From a checkpoint of a small transformer trained on Wikipedia: width 768, 12 heads of 64 (4 for keys and values).
Each number is 500 + 50 x the weight over its row's rms, rounded and kept within 0 to 999. Layers, rows and columns count from 0. Numbers have three digits each. The size before them is the row's rms in percent of the matrix's.

# up: layer 2 MLP up, 2048x768, rms 0.0637, rows 1065-1150, columns 528-575
# down: layer 2 MLP down (transposed), 2048x768, rms 0.0597, rows 1065-1150, columns 528-575
# gate: layer 2 MLP gate, 2048x768, rms 0.0634, rows 1066-1150, columns 528-575
up1065 096:478508421490605565431515472498593477409471468506490462504506527475537459472531514485445437517461523465471447465453541534483578473523569494472403
down1065 099:539489549431424435477382513526542536500518504467529494559482524580537546571520568513459475455475466469494464471460507469477476550572534644489582
gate1066 100:528509501456499532485364441540412550517467505496408484461498502511573489480529491547518570535528447498513495587492486518493561515545397475453498
up1066 105:486433509563478539565495569540497523536528495361531528483455548558547525525503497441432595538516589543496467521617482354449504521444518563488407
down1066 100:473514396415557550420518464517566557503523465461492543531457489514575524528442458443464560574466563556509481456579446554522599486521550542501507
gate1067 098:469551545448502522516435446501548455531484446495451441480459451510487450578532495511504553521653493475470566468453457463533488528616541506546542
up1067 098:495540461493489418461427540498556407498394507431535490579452541587506541519552595492467438484550503493439411470491507515432563440497541496444534
down1067 103:533504519465506496458528532436473452386588479471387546410495498583455569505546534436447605461617457554521524490541611460390605614576491527508538
gate1068 086:596570537443480475473580449506520458467508439395518558504473476604457482470511582589368426444492505512468470536525440460457446490495465583531528
up1068 092:482478433533524488472596490453436506625548537557527460466534543381464516552516471546626486529460482494517524584502560517393511477511500419541472
down1068 097:414470435500529471552535559422499540587553578514395499486532519390441536479492416479554492480449506463428492486525519470459407414490454451579504
gate1069 100:566598468510515435596452535448477452482592483449482380477401553478542463529556520536564546497485563488384481504519485456593495476573419577549510
up1069 096:417451529559443530508424454457472558476440455554506556440548509469490517407512542488441483516505499478491540514458577516514438486411480545582545
down1069 096:531496495521378522386475531620431602548421492461468537487453430459528485459456494482461443524478423488523518516449527420426506553503556497480422
gate1070 109:507474413533508424494508526489439535458512491564548536451544496480459496492497388442458514555578430580548523641533545485497500495556458491481458
up1070 107:547535483468544613511520432484459495518541507507484477519473499524521479506520418563553502510428460457451471527474418489495538554488443503541472
down1070 103:502505406571513501530453448541548490500552490476466442528501543565462483437474584452606516575621483470459527499530464517534493593527552445481490
gate1071 083:479586441467418515439483502508435491585491409531516432508565593500533490548558492453500588619469519472504488480439565537547574435506553468509464
up1071 086:490450540468515451494506485480508431463504523518499474567455450508496483500428443534593420479477466615454476574485440553456466468573493529478517
down1071 095:506424460491480451606557509524473503561513421510475483452487446466417540592508497526502457465494465554429453491484462547483540500509492513452521
gate1072 096:481417529440482518570449524488479476483565438510512472570491518528465532421394519498444471531530538510435573464553447469480464475486527522488523
up1072 101:402517448484493442559514516486480530525620525460488459606519538588513480476512514495453514443519505413584492438521538604466539424439538440560464
down1072 103:552533518558406517555432489593459521484415456557515560444496508534535412530434518471555544531470556470528485493526506474388481553499624449538504
gate1073 095:570474491453572451467565514440503445548450488533401518475555564572537452549486486378468382474507516460511425599469515458513528569405598526443545
up1073 089:407402520522465580491580480481480440507403463512493486531453444549421525476476464593559615537456390430537433492449480499438483505532518478581454
down1073 098:419426503445424554537474499517501467583465529475557530495592402490462507567535383577547572532493508453487529472466566451493445500519455480556486
gate1074 105:483591512524467549506529492499514452501552450494464501464523418468458500591395520568490487476503495520509484540485499544557474540497574458421398
up1074 106:557484595533561502529500517489429496516541558469431556480568416493409542478534438575527464442536412499591442557488504581439486489550546441468458
down1074 099:547472517420529472448502474452513569511465533389523473553519560608516470412445545555445455424521444408518512447516381516531484539540506466501557
gate1075 105:491484380510452496442393529373536519550575488578478554521480517437493485475460512535563573575463536488470478487514514550524559445569483474474560
up1075 102:430472544572550485500366504528498569429489409439527492473522521543550568499479537476437539469536566396504494509487447406564587500565490537586444
down1075 102:510501463484556455535523489517587518510437485559515530556533474476405532505482445562567459471474568500533508562473541532499463507474498507485426
gate1076 102:506480508375574526452572522501487483469553463564440557527457470420683512532556502501510516541596377388439518529462512600427560497503481541481587
up1076 101:472498517488566528550518543495507497497566578459567542547355547456499529506480518535431412559420394494433448528468413431564540479487524440484505
down1076 106:514523538577461582463528564578444524581457536510567419502532447517398483405448442433531471500419538505483481494477520403510441466422554492480430
gate1077 102:443500549457467460593484412502388481529478508545499481362519472349551486503567496503419533428408468498541546497537434533562486511499488505491511
up1077 110:494497503512525537566488471437494461545485504479562414485425539390556558533575507478542424565447493474546532474512424543523483453483494498401493
down1077 109:478514365576517548538371515526571570490470467517437618497527520538410482583466475485421510452544571598527514501486590563454453579426537451423525
gate1078 108:536495459391444411445504473499509537381586516525526414426541533549531490461475475469466509418455560435451498460528617603541563524536409473437386
up1078 105:501451441527486472506518491467535482441527486461559516502443515540521524526528456537396501524467571451492480541423478479522621572492564544470472
down1078 102:553448446364546545417548539567447417496418571547488497516537433387583572595521492490558475435498538441502398558464597534441450456500498475497529
gate1079 093:649537483579488508387510393521582562539528430507466536454517564521465489472485628585538532507420549486528594562443475456488511580411460418416541
up1079 099:486560477568482520355581463482459510488507416461521520504434482416484483521524507491482473504479480475557499513462522529486511504579501481480521
down1079 101:472444550330507466468462564494484451515516501497545441576545485497490538581470457539518503515479538471544437538538517444498579501462394509489502
gate1080 096:520651473530368475517453534518450502446482607548489460517497455430525595553462543552520462555444496511484636597498476552528454477508507485514565
up1080 100:483532512510432429532463511649469466536495522442505453520477381460466508541479465444599451467477599440538561507404508551459554509514525462566457
down1080 101:453425571529448540637479534532525471465528554528493460551591546506462469533544458501525533622596429451382549421563531543500496478378486471569437
gate1081 102:514549494527470434502450596537465496554485479545511469449491463402464495459440502478488558452553427428464537494429515453488516370503420388506529
up1081 095:523487485501520475516426538569557536505578442574494485427450536493432492439538529510537490508584430565476593519516583544525576492645468487491469
down1081 096:512544475489494472514454553488488601557489530533546525527505413397493529492440466557490487511507421432441556413509481498497513514522446489504436
gate1082 101:536608498470537530643551511485427507464520598536531521506526439499394500445487483481583492524617554528527477502518497431474500501592504552572516
up1082 100:488480488470512476423499502476511515486420530562465497412468509498456607385555643452506561570447552573532480518554502531494533531429549458469484
down1082 104:485471538539489426500566398464437607572453576532460462529534418475540487523443455440515535497539544478430451542520483398532481467431508464568536
gate1083 109:471492441495584521591417479567498516448483469459472533485498418443459399543480537529438426472537509482547487508518475571529480458457409536452452
up1083 105:511447385597440500522553562476557617464483538556518468501511453552542496470522492572454443501552556531493410460450472473570503362550451391472427
down1083 103:598523420557542536487500510502631470515514519532480524498532507433474495652423490488511504479534432521555475440501525503444464619485504543448449
gate1084 094:473463455479571563486469489567487543559504516418487430503483447473565535392491501413460531442549453584508523521481591498475580450588508455483605
up1084 097:489490504423541408500500524480515459542489418434509510552427596535458486527559466448462554491410433564588498489468525478475581501457535533533469
down1084 096:546509439472580514480487419396494376463537492548467473506523420419472457507473424450443462574541508522483550466481581494449443494456585454540479
gate1085 100:434630493479472475438439444515472572475534389545613546487531482537445585547496519497595467434511467463451441473603531582468499513549507568464588
up1085 101:453534511517410547492480306529557473463467463450451511490595524537449462423549513486447578559476555525479485425499491542475524531649529504488562
down1085 105:411482608493590446510490454432428502396577502328517493484532450508491545549580493501455503441458481448583529537498545578512552476440552524462469
gate1086 102:443418505548541476526444518458423507522470550476513441479485510524465476413463541467464502522569533515515455541552544465539499570493494505420437
up1086 106:522478560619496512449450455485631500442484538551498427611539502537488509565430444467391437507600527474482423409545522593484531535495477473458482
down1086 105:510465571491487488550543488507508579516527465571493558472489473531571521436476416477582514487600538475471492499464530555581473472528503440501447
gate1087 106:485432526430514541462473512530578500544468496477439522456477433419477544509480502459511468508442493538510445546512463550555528436419567506528522
up1087 101:473432504538513532461458500466548526576484537474509493531488526467610586474458486547480543460412430556542496460470482495574496480422505514538532
down1087 100:555560499465523454552495630510571558538473435539560403533578511469482466470445385566481554561490454417517482533559479447521539510384516447543402
gate1088 103:502515580496490627513437515485509494502462418388465461536417488476438517456451541475502523515588505470536509449546470442494482446488589543496477
up1088 096:478446491472499548471440588493520508595516507414476453475649479507512542462522546510451530455470550399501475443454524577443515489611593564545550
down1088 095:498471467577522553575514573483533552490446509545433494512545409519422479512482494449512537459507443543550529517473524511443542441435448505541496
gate1089 095:423522500421542443527559518579538404420602431444549501535411560488474456492487442480500507495485555494556534424463439547455442497549497508537563
up1089 096:546498505426476373582459469498520530458441450496565440567450523511414497463520540510560462466450556526446536434548593556549515511443558462453485
down1089 101:499561591442546532516486493465575494540423425475540499541538447443479457534453503486605453518498534562587564498412552495439546516456481551494575
gate1090 098:509558477565446514466542447457535447453388470516437504573456511526505504478448540450411511375528470476491482465393474475459503522494487498486549
up1090 103:487453502411483527523551427517574367568358476602428472473501510491524502584495453406431489428481417545482516452467558481498554469533431522466470
down1090 101:519491475555517476529566462546471482520495505460472510558423487492457460435473533547448519428457501538455465462500555550454488474539589523421505
gate1091 117:521436532397523483528476627553516486565545541452561528599482467553354523515481443522579606536428529516566464509531488555522559472562504545439527
up1091 111:507498509598525519459483536535468450471487462468564497526468493495480516521482497436363477445405490551502501506548503406485410508527504562484497
down1091 105:534482438449470556468472425442585447482455526564518521457500570506568505373504454546460533450417515453556478560515504470461527579392580457495537
gate1092 109:430535503526529413479495391506452370524452549553469468533586426395520482448435526504480410556503471507492442541517489518405515556437502450559388
up1092 104:451535540550528393517545517504610525519449547508559552570455504501558438433591440472544541441435486478406510513443567476496523499508485481556464
down1092 097:459469479463524451447538456595619423469509593583504544482545587452420507583626497498532559520447549498510475456592555382480448493470582474493588
gate1093 105:523493525432600500538442495487459507445483460515461556487392564339483553646453482456402491535441442481455500436473550456552517442433527469477451
up1093 100:412512526474536504427439458430453450479568483396495515562496468577506535433569558426441510572508507540449462430503521469526524447435472527573487
down1093 104:461524474528482547500516522452485547508467463471540535543562521568558531472485501490407530641440488467491494398517388580405543450435435507453429
gate1094 091:484523541470580508434468454548578525480464517481504525504425440534578537531490605520537520432479424436483435466457576542492448596485471570527458
up1094 095:541447516514502532595497623471527546499452495509587602512528355503514547528428524571510535501445492476483438507569555510511429434531474519548510
down1094 099:471546531559591588528479544581518461564571510530465447497481509554518447552486508464537502459436510522520538502441475465562417465537559510468508
gate1095 102:511452439429520528549446574558495571477522517450518530489484575576574534579526425469488425536502491473493439446601484488572414505568477530472484
up1095 096:434490408527604572480544509529396560542494373458516452481486473531406526522564541425501472471430522490551509489539454512540465447529463456414436
down1095 096:446394474522628487393533540483523461502485457415577553538497443485396537558536483473399469493521463503464516498484580468517390510519533391518458
gate1096 101:573499493477597481515477524537509503482538484499420507503566581487499572549518454507492473448583463408457624557586482549539452527608434534486485
up1096 094:528529505490518599539529480485438505532520478435552455515573503418453467589564480572500385536490482495444491442472569521538516559526453455493514
down1096 093:461490510508567584503442373532557434430473445602430475490441485469463565514546515529533482498547433551574513520421499570518554433503512481562510
gate1097 097:553474503573531528508594548462571442583534446484548589514539519534473420444427549515501505546476498481415501517452456556496515491537590655445579
up1097 090:520556464511532541453494566516468459483470481532456486497576524531445542466552487496490504436517473457563463506487441529495482499503452455524473
down1097 097:417545558491492553479530595596460410492567580515435527457532530431496501474502528491528547460474463516569388459445508464497477474492486503532497
gate1098 099:493499555489495486432408473496444490485501615405503533520496495558598437417503536536481447352581413538433426499546502556558431526559530574397565
up1098 094:483550457460474523454439476529439502547465499510506459518486506583548453483535439540442430485530525434507481542449545434389473542492420450553484
down1098 099:526471468458466427441452451480435428534489496436576434565568502523514558496500466510648461540490433555461504448441517551582462484432547443485464
gate1099 101:406529525409486499498477531557542499456513471552466498582473525515468572458507490450525512476487485493532507526598575555401447530568536559527468
up1099 100:529470411482450474484357482505495511458482547521526476566454500532635522513561510604414470558583453391431553459482529568517507397492554602455498
down1099 098:510514467459510541446511469499521488514473406538464572558554427503399511553532469577491517489516533412615493515472465551477446500532509494450529
gate1100 093:497477604530446585473508557484491456518515486429462538403496521457482495394531477489520516567567586583455486483481448498548592471523540497496429
up1100 095:511494518570485542460458505381496524489542535569474506546466518455465493475530478480472513570452511581467521536524569447394497484454516595441444
down1100 098:484532495476481547465578473552466475602572559490437426530367481457533569392506544522390515491513442547460490563532528523612465539540527514519482
gate1101 102:543501541512381442526444469523490534383559415533487510485611545489516603489398593478456422400582576538521562541462484443562449553558425466470476
up1101 094:544445501588574510581540528588508627441502437449508483525558520555503405434521596474494405584538490460476554530477473565609487568504493532475551
down1101 095:578482503548453439470481494532503613533513454407454473516559564411444506544561529509513485530564506517477487539412480508472579573496512601544536
gate1102 095:455542520572483439611604449486544531492517523493508428494466520494478483449463541419572471525493628555537463504503577491550502483456557365535440
up1102 108:537519513581501520590504422508584496535487551467586525476405580403642562455392476524454496460527473524446500498530605489482539506546517489456593
down1102 105:392493489482525470416598546528426523604484428503565561518574473542394573521601536528439529473562396509504505486477586435513595565460428491386515
gate1103 096:464415469364438537558510503481405487493543434586504513484506549543447450523482509571494554452512529562624408478539504422494507513503538500471527
up1103 097:557459508476480509494500465563418531511419505591546525530486595470369502516480480500525523424527484495556403488479529477500468635548422609529555
down1103 095:534550489523456580486487633551456410488379465534543471519465520591427550451514524525556574420439485586635526525520466498519434411489393510452557
gate1104 106:502541387558603498524460416488479502598560592487481487438475588563446407466526495563515444512485498476510519461460536532383498509500589479532552
up1104 102:496592417437502489488566463552462504498546541559489493441471488505615476525618410548429526498501522460459497559603520469457546492480510535496516
down1104 100:420463520507523545499475473490492589584577507493502507494475502508476365502463650444571527571565464432412490481552497454480546403548639495510567
gate1105 096:422506532591437555584438496461397510488516445438437492626466549548470406514547609540544518415475477420497513566480503446456586438494439434544402
up1105 092:472505534584550567485560386513512484448463405435494522561523539490471560500400539562442448470420577526528416444546521473441480514557541481562632
down1105 099:404586481479494503574497499498488510491561500502459512449518609451491463591502455435551502519509519473509526550511446480485475481521549499505438
gate1106 106:501477544490419419447501531499565509547513499468430479433490498418559522534425512487488502420461491443433508488494575513472544464511589488467501
up1106 106:540544449405496546564507462532541517430461455518537531585487364488563530468505422471493563611551540536450467528518606512521373545459494495467464
down1106 102:536555489468531499519448436520535495555562553592517515451513536530461472608513476517551460553428499471550547440585507443507471560550404500544487
gate1107 099:483480500493509539492444400451479476472479353456497576367457602488477465485512430491494507483474541507466455519520586468510538449528457433534434
up1107 108:451552470532469522474488498516458526460439588427531604533474453465538545535512535507523550530444409476524555573460456599560437495472424545348485
down1107 105:482504556450561493597594466384483435470472488510448411540437478487514544508490430518540475431593535463472641519467482483486415494484428467505503
gate1108 105:487457491439472392508411555520537556580491493508486592492478405559473470485587479454442497465393513534518554489521544509521484603465552536485451
up1108 100:542426529536439500441467561585484497494483525488459535492471455481460461448461556568451531510448484454539544492464543501454479481465511529419445
down1108 101:477447577405559511491500441572507448458466624570495584505507445512579473580501566542549447485523389547450524450451570602543566570569437573449514
gate1109 099:535541571530565557509594548522489561512529525484469400481473523536563471482480501461622482489443544499522533511490492400519508591482584440517467
up1109 095:488517532429467479524548507548453520482549540507410497515511635552520442584499515554537485493470585484519542463498438477495541532409534454444476
down1109 097:447475494465474527431519531529540519490531504490556478573508472429568504535537402504506459484452431470602605487488385589520524509445435469462599
gate1110 100:483456582463535564474548516475461492433504478565438449542416464488468547481531450414563515543493510478517552557541420486599525476506459548550419
up1110 100:525475394441489538495482554486443501497512562459515554486466589502580583501531521470510492439571479504424516527476465462454445508449541521504495
down1110 097:488481462441476439476467625582473476577374556580521496519471459523538569469542527564496498502520462542486475519482580490479503496528468507471547
gate1111 097:493518558457493542486424452543463518558456464502435465415495474444435498546571443482507498548429489429472472536489523558526480568574546649477545
up1111 101:544565549540529496637482444453443477598509547517511540589505504539482466467494527566508548464511552475459561420420515479467433527510513488505573
down1111 102:558551549513562497554489541439515534537519466545414463427538582439538525581571455506446494583420441549427498555465474488465477570522439466437473
gate1112 096:487439521454550472572442533513433510576524561548552581517402513498459619492424540420506494490467513534511418541618587420517503477480535510453464
up1112 098:406517587464474596516592432488495469507495430541512498437496618450537559450487657569573509525566549479418581571453485480510510451509459576492490
down1112 101:580483519465555400583481518442463407484582541594565407569440523511530502468505613553493405407522512422467517423521485494519446431481529524554450
gate1113 097:509436497503537561526482480492524496504455620515505459535563466429525513591604561424492513507561546501492558495519496502563499573529501401467507
up1113 103:501488435468496440500518435428403485562536547485517430427531486572489390403495474536548541529570491458496482565450550416493391479488458489525547
down1113 103:490492426469525495452447428503512536413588533439555466496483551428565582485604499499446509459521501507482496505481488501450431453459481544591503
gate1114 099:455510475495506430461502562504550539445453477465524486476525392402532511430494504533476497501486465511442517493500548483491500497522432463491479
up1114 101:455492497457551422570572531578459475539523518407544534449518392514543490513552459510409456402554438494435525491559551492595481460438552484467553
down1114 103:432419485425482536539413503459466434515333582431532528431544432452553568541460506567492585494478498532601580401568475449535520542628522439591456
gate1115 104:528497543421457475531515374514540529527472520506401337510507574526615500506479458495473447466503532468487459480539398522513498558483414499514546
up1115 110:422390585591468467557587361464446490423532536510446446533506477474624483456523487521476349476473449524545388519550493516452583525477453453424504
down1115 102:540515495517473551522487465499552480515471511443546530512546557463460492447514445500527613487525526441573497490543555499539525581445514474552557
gate1116 093:437438442568552626453488524483583535520523512534514445510592529442416508522571486557566544501497468560523427495498511561481555551572551491535559
up1116 098:569407635481541435565466474554564536514577508597466509487510478554486475518604514503437491526464506508489449443504497508479453413477398548443501
down1116 102:473486453554498567434425536474546475518471515523433436569448542495511582485610508509459567427425541400594463467559460481481476509503547522446535
gate1117 093:531485498500476502528498602421590521434474510470494543553460469523529516450470424378433563509488477513477502552497446463528395354548520577492542
up1117 102:535420512551515506511520505441582537457481433489491506424542499498574470492557488454533554555461448423460547524471529632518511423567538474481486
down1117 104:483448506522495451472567516645532430550504467419508457441528519412491540606482474505496450440550584553385517435497527550619489501437528451489598
gate1118 104:498505425498416570433483499509468441500461544495567535539627579538448532541498525502499570455596568477485470430607493519493558489605544459471475
up1118 111:588499520555516507466476529570620558426521549480537503541472515492538391506532507525374481473447497580476400523529497519452488490497480517492467
down1118 097:523358485532534450510486418392510538455483573465539416543505552456513491474536461491419396545494466524415540461507450502532471475480511465434534
gate1119 105:465539586577518548551551461505473517506598522464603497494436457475481495614577422576547464512497563505511505414420571412516533466440538451522572
up1119 096:515509483459475496518488455554487464476591540415503563482468506478532382533473465552492500514545521488495465388469526426578518587536470529459544
down1119 102:577524547574476471508524555475416338464482439485504484536516450557497402497544449475479527442502488438544498476443439510462647613444418487556521
gate1120 095:471548472495487522488509458491539519467521497507480480564540521460503506435537596514498525393454541509479565543434523453578528531450470533498533
up1120 096:490465531467489396494489479574498437455519421494493416380539454473432579592504478561529494591488519599517456466557494587458515523517601524534530
down1120 099:459594567487436528406444459529579522569503484519415412535631522537596495516486446485459472555515568562522557547473434503435492566458476474465494
gate1121 089:430435396504536482432617484495560482560495589460458496599530555513431392504417485543504500524443614534493555457408504507454529514554494527524441
up1121 092:560515507464453488542375544541521472582558377531519473497379394567523437426573519408437455482456447504447613474417502449456475465487513554501632
down1121 098:531508554474531492552417551497423509502605373421561463582468489479435426491463532459505535513509473523603510521453527449458473507533477510545563
gate1122 108:536533467527529569498467495450473461487488533474486501471467379542618468478442497422562477501386417555531483449484472491522451585456493409491504
up1122 100:540469622528468486503437435378512514527496439565459579472555540387488559442501537565467499481561528414514491508432570553479558480516575429608455
down1122 102:534516540497551513482530388531459583464493479475482404442540438510485507557416449424475498477464500496593499534482526457440571477497509526528570
gate1123 100:485503485446518553585499487495478478450542479516507534430420389550501524485453573363475568471460511520504561534590435535465437484518494472511466
up1123 097:510525497444512418455422532531490591434507512536583525495512480531542514607484506487400544527483607441453344544442593482553589435510478399537506
down1123 100:499444601467538489448442437518476499445512584502411544503484415476481512563546465593481490486465476521534567576543515451420470430469536424555508
gate1124 098:516379540476492469511458633528524507580509493476454414592408499535529484461500563459516576601562593556471488508454562460515444563494490508511571
up1124 101:577488503574471424492471446442623513370549465466454442457458478479516501538506435491533438480590465448513527418592530495515531533469495587499519
down1124 101:489570486541449465611508504458493383520534435436555581643544509463460451527534587472444557594503547466464464490514451547525414522500458588529433
gate1125 101:469521591535430586474556524459456440387543547479479479544479548509491444535551511478495529478517499524410550546509469480506514544502552556513528
up1125 101:390522459477521500470534508493469480567431509383532480479606501512601371494520541469527478517476537481525553511458562442508441475464489504478490
down1125 101:604587456559522472521401515419527453415427506466517513489578485570481452536557412472549500544436465439570498537462436447531461451441482421427520
gate1126 101:520466430583562532608524493522466518472521496540515602438455428421412492526591456522530426444538477499527362497569517481516516500442478389547604
up1126 108:493461540577536454565504383416490478530498414614601528520477517563484503491463532533490504578480517519482428552481541489517431515462521485479565
down1126 103:536425457407462456444467426504532475524555557527469581494489416491434563541469523506521580546435492537524522459495449510508520577478531500485465
gate1127 110:420474536484509536463532565501420492565500513538528505471398453498427463525540424525435469468563510481448494481515510505528491577520509519518456
up1127 109:465522478500530546634448487566577520513424481491439537472506492517466488516480528503587519542529458460525535510449424445530579545598566486495576
down1127 106:405542444467488502534434540529588517505491482397533416482505486496455549517481376465458525614567540454501506527488486571549510516454495494550511
gate1128 099:542447515531615494500450420594532444556531492480502561514466504529417557569469553392486580448518536482428577529509455451575388552521532460551491
up1128 092:450438441608514541476525483444469508549573514474461557522487531526491515493474528519524514405512517411610577544482469532500660498502518553573470
down1128 097:588491448461476491545540488431465483487500466502504506442473480497509406424545514531540532592502520432492586401572506438515491454438594564416428
gate1129 108:429541555496549489462457394530500517453433546514472439450477505474498545491523524513419513538425435642468539503553576539524497458440356633515441
up1129 098:563445552501511411457579435549523575496597362479493439433544408485464499559520539478510516490456444570516544537458483566454533484518479517682529
down1129 106:536473483525559468420389460527547429571447424564527458454459499446497505468463452595529437481429564547590519572527465582558519466481517533549345
gate1130 109:434452475531458527288446523527473584498488547472473442532492455498482502551521461477465516549461451514443497614502452507433460487434502429416544
up1130 111:516476441500560420497527534538558442584519487570615519521536482512546460547532522497494440520569471539526447535493430432554480492468584499516457
down1130 105:424445525505553469479416552533552517548510448566403602491559535572508584505561570478510538539480506502573478475395517450466391432419527521520556
gate1131 097:577463473508527487496602517502488471476565437570471539501433481419573531442385503478505512520502438535507440578531520593446493490527536488450557
up1131 091:459412479456442522435483584536601498429397473447522458442557570525452531490568530515399508374488511513512520487560509455482499540434519509514448
down1131 099:516441450551477413421614488512604416524516601498462532490521556539508572478489525529463434438489551557491528521481408482560492502472440470504394
gate1132 096:463459522516509533527501535525506632549555517567448509629527417498475529512548472521467530521518537524553537622541571490498494549437605474523605
up1132 094:514506550592596514502520588482551567437551436561452518546515443586518539480505562552500476449471522529490471467471447452566444481479501478479510
down1132 100:544516510434547500579461542428559547534483499480513515509617483526470522425551496602469521488415533397510550645601503408474546426523471440539484
gate1133 113:502586528487558544529577407500508546439525525538539490625551494483463576503527585467475474582549500451432485453558510492532527599498572491448476
up1133 113:508331504472488441535448512455526554500582508507471530607535576484566516436479455473484450493599521486475501428475444500514428503506502529462508
down1133 097:431419510534488524494595487499513404559549542481481503420509518506512424574531515500518489455459510575445561386525454405582527491482499531640565
gate1134 096:550485473505502501608500523489499480449519567528497512489448472463525488570502454471405603486532474468531546547436506610451499498476386521486552
up1134 091:430580536432527495463477505537408429496508461466390466563550541482418571564526433522490533553487391480497516520496495541524545582594428502574479
down1134 097:435515489524485454567579482452503440441509553618489476509491583477547475516478582536524518527480522418563544475479530427465516511511433527505427
gate1135 109:512455482604395586482503523464476505484425476546455501428479511451499524506581654529536500518504551530431519441568510422482495475489470449444532
up1135 110:537530558589521449522525413490501535517378563476582518461476511417522576509503447497482562454502488454520469409495440614499546469533575491529482
down1135 106:461542521540500460519500505515506485513474513537487564439463433455482526507462494535513577543430465522410505517406450513519430464501485469471483
gate1136 096:508457555569481444530552540478460444481565487490514476472525584563520520470530516502454486517495497491470462553508467455514475548466485558548400
up1136 099:458535422464483505494508497577500397492432522498472488540537599418486431466510520509503466458438426447524543472501571575539434517392524533513519
down1136 100:472534531541522548408550463510521505518442489460520444515522418495502470468521627504559514541512479524606482503515508516484409528517530442442530
gate1137 098:532520486520531544500476459516539442507386500550500432333572533528570537540605431573415538645454476473508478455544489480492521520493511468557572
up1137 099:481434456439492543476527509481499489468617580562559482536454528495503537657472504484409447480541622486493538592518556573468488547502506499428406
down1137 103:526468479509479489513458499505541496439500480524527606536520548497533613606524475479468446584520455552418476519566473592424516500402510541499451
gate1138 108:445552494507511428397428499442422499429505513557487554480462472555493437508598520476491604450495551418493524487579494548475494403574470466502483
up1138 104:434465545499518524517497521547559380518520418457521468422567458454525496530462569400534536435468477506507438551525609500535521554437611402532466
down1138 100:609471497441387520522516491450493425506554514525429499481622497445424561487427517508529486501519453489485522485476546480548560456422528374578493
gate1139 099:508456463494455577497489593525520537435510424433366587501527632559499414458509539570469479518548555520473510525512505528542558544572523533497476
up1139 093:474513486548495434534476418518578448523371519595582568555531456417486505503528580573470520489542457437440429556574451508456524541465502456456518
down1139 092:531452487397451512417560461500434539514465500510583486494518510476542445478545567458498492504500486445519478489535464515581570553546521563486481
gate1140 097:500548522486488471513485476519437474434492523437562481486579442499489371562462525500536456522519489495425569582463475483494480521484423534410457
up1140 101:522350570562465479572511407441474497621496488487381499559430493497477538499612539471479515499535532509438484453510613573519530528447561534577512
down1140 104:502435516487559573466496507503490564567496524601481452545501491526501535533492489450554502451547537470501440499464473511454422526513508468536581
gate1141 102:523513521428501422518488468535527551433565511455502421494574435531452508573519457464513477552529469475541463582445394486530462431466469452552419
up1141 103:502487477462508509583556443515520547521441440496488527494576537571486411452576432593497505505517398448589513550493464482488431570613494374568430
down1141 099:500507447491637476581509544482565516491434488581508509484526471567533420553527613549476471485457441469455486433515539523590443599568547443502433
gate1142 092:516463481491544522476487524487541476406426438529485492509511438570513528573427513532530517573484495439456542541509555572550544540610544505470468
up1142 093:578492515569519519493478561494519509475483468503489509610392511540445498500470516542574450470451477470527498423539530528559516507444481478425542
down1142 101:501408487449541499481444539452538439495572547495541487516516481489480473512492561522476543579540587516415523589536490437439508521550529500511508
gate1143 100:517529464484570536496431537463516467558484476520496550462446457438460606509467557461571511605499555522518492610490618536542516527461512468559535
up1143 096:458499457520628482482433535499512492484442564474460584584491522533448590469485474504480386543472461469507522483498508507514502447548510516509476
down1143 098:503567456585530478413421493598505509466474477515522586588531606527445495494583459555526471637488461476557476600468553532570446469507560401470547
gate1144 100:454524538499464476591474488547520491531534397466532462549498460547547519474503478429460518503609520591490498401470399532462485519578566584500460
up1144 107:435430388419550466471496567515517534549514473553517532458514498489531514593537522460503562409530474511495541551367466525565473474484469463516607
down1144 105:589457425374437538570491473547539509429501647527469554461493504450413515501543592416588508569518477526537487512442600506474523445511508539541518
gate1145 086:553482492502399598499430408451551451547485503492511567541439509463554486459478495454449500483576486531551478544522478514548538449539497587541448
up1145 095:456443532407531420424603541538414516558475495515541547482486530532551476511571466466569560546531503501440613487469516422451454541442468442500498
down1145 099:582529465468576503511536538485553534449448478491424494549488504435574573514500542506474529457578489494425456463471483524531561504457542522561458
gate1146 104:549461543575493522447528537570498492486563424570484502570544485513525564503479425455360520521512522457544576491608465561558473485501524492418477
up1146 095:374518558529424517484454542484392449449457448471528514518583531531551504530439523542517497558501442581458521528459466557523509489480481587458534
down1146 102:430475440396512577544511567607470553371503476494515558613403550487464464450388454495491493574520401521418504517485507589530434454503552552565564
gate1147 103:386502540567458560433508555473469431497500520496570472486441430493490623425523486482486550512515483568400473502507533521428444440467502466502589
up1147 093:478444429490515535532462528462444401457505409497485519488525544526590484493564512520574476513451505429604486527483486450505494486560526554494545
down1147 100:380618501411484493441513452459477449582529593484535478516542495466543487524451522452456530510455382545409521560429545601508551566455459449436557
gate1148 104:498476483537542563450512511593561523525419392477532521450559567557518528489524470565481552650476530515487481562444498449561490487601527474527477
up1148 100:469443475449564572542443453476526489505528561463458562532563498536528450478377552519599451462455474553496612521528551476555523533498474565537523
down1148 097:427547475511470634559501491397531416519493557523576520456427452501487441384384536492597540440495505368572572492511483537532496453463381548544478
gate1149 107:443493505577508466414586481449474448577567513493561465448546400559513544511448448499504391540552611463561506613511542476493499431496431477478492
up1149 104:503525538542513490494491466521535502628506494497516539355425529505487527589498457549484439607535591493447452618486536471443526417545551511448530
down1149 102:403403554481594440500413458539504536529532441479536509513587474510545534530566391414465534466487627484416504458574463500586511483522515487579521
gate1150 104:600475543436527509527455434453486498441464397510638499407506449471529435564518502502498528465412546569397489520449478560525452461519428389556568
up1150 096:383502609539491440561495538439497535501472506551484546492494485523500486477509534505479472501536502517494491488559505478595475468539449527445542
down1150 100:462479553494541487495472495525507455468481571523558543476526505501421582447495423511511452370495522535535545579516573388526480444481543457476559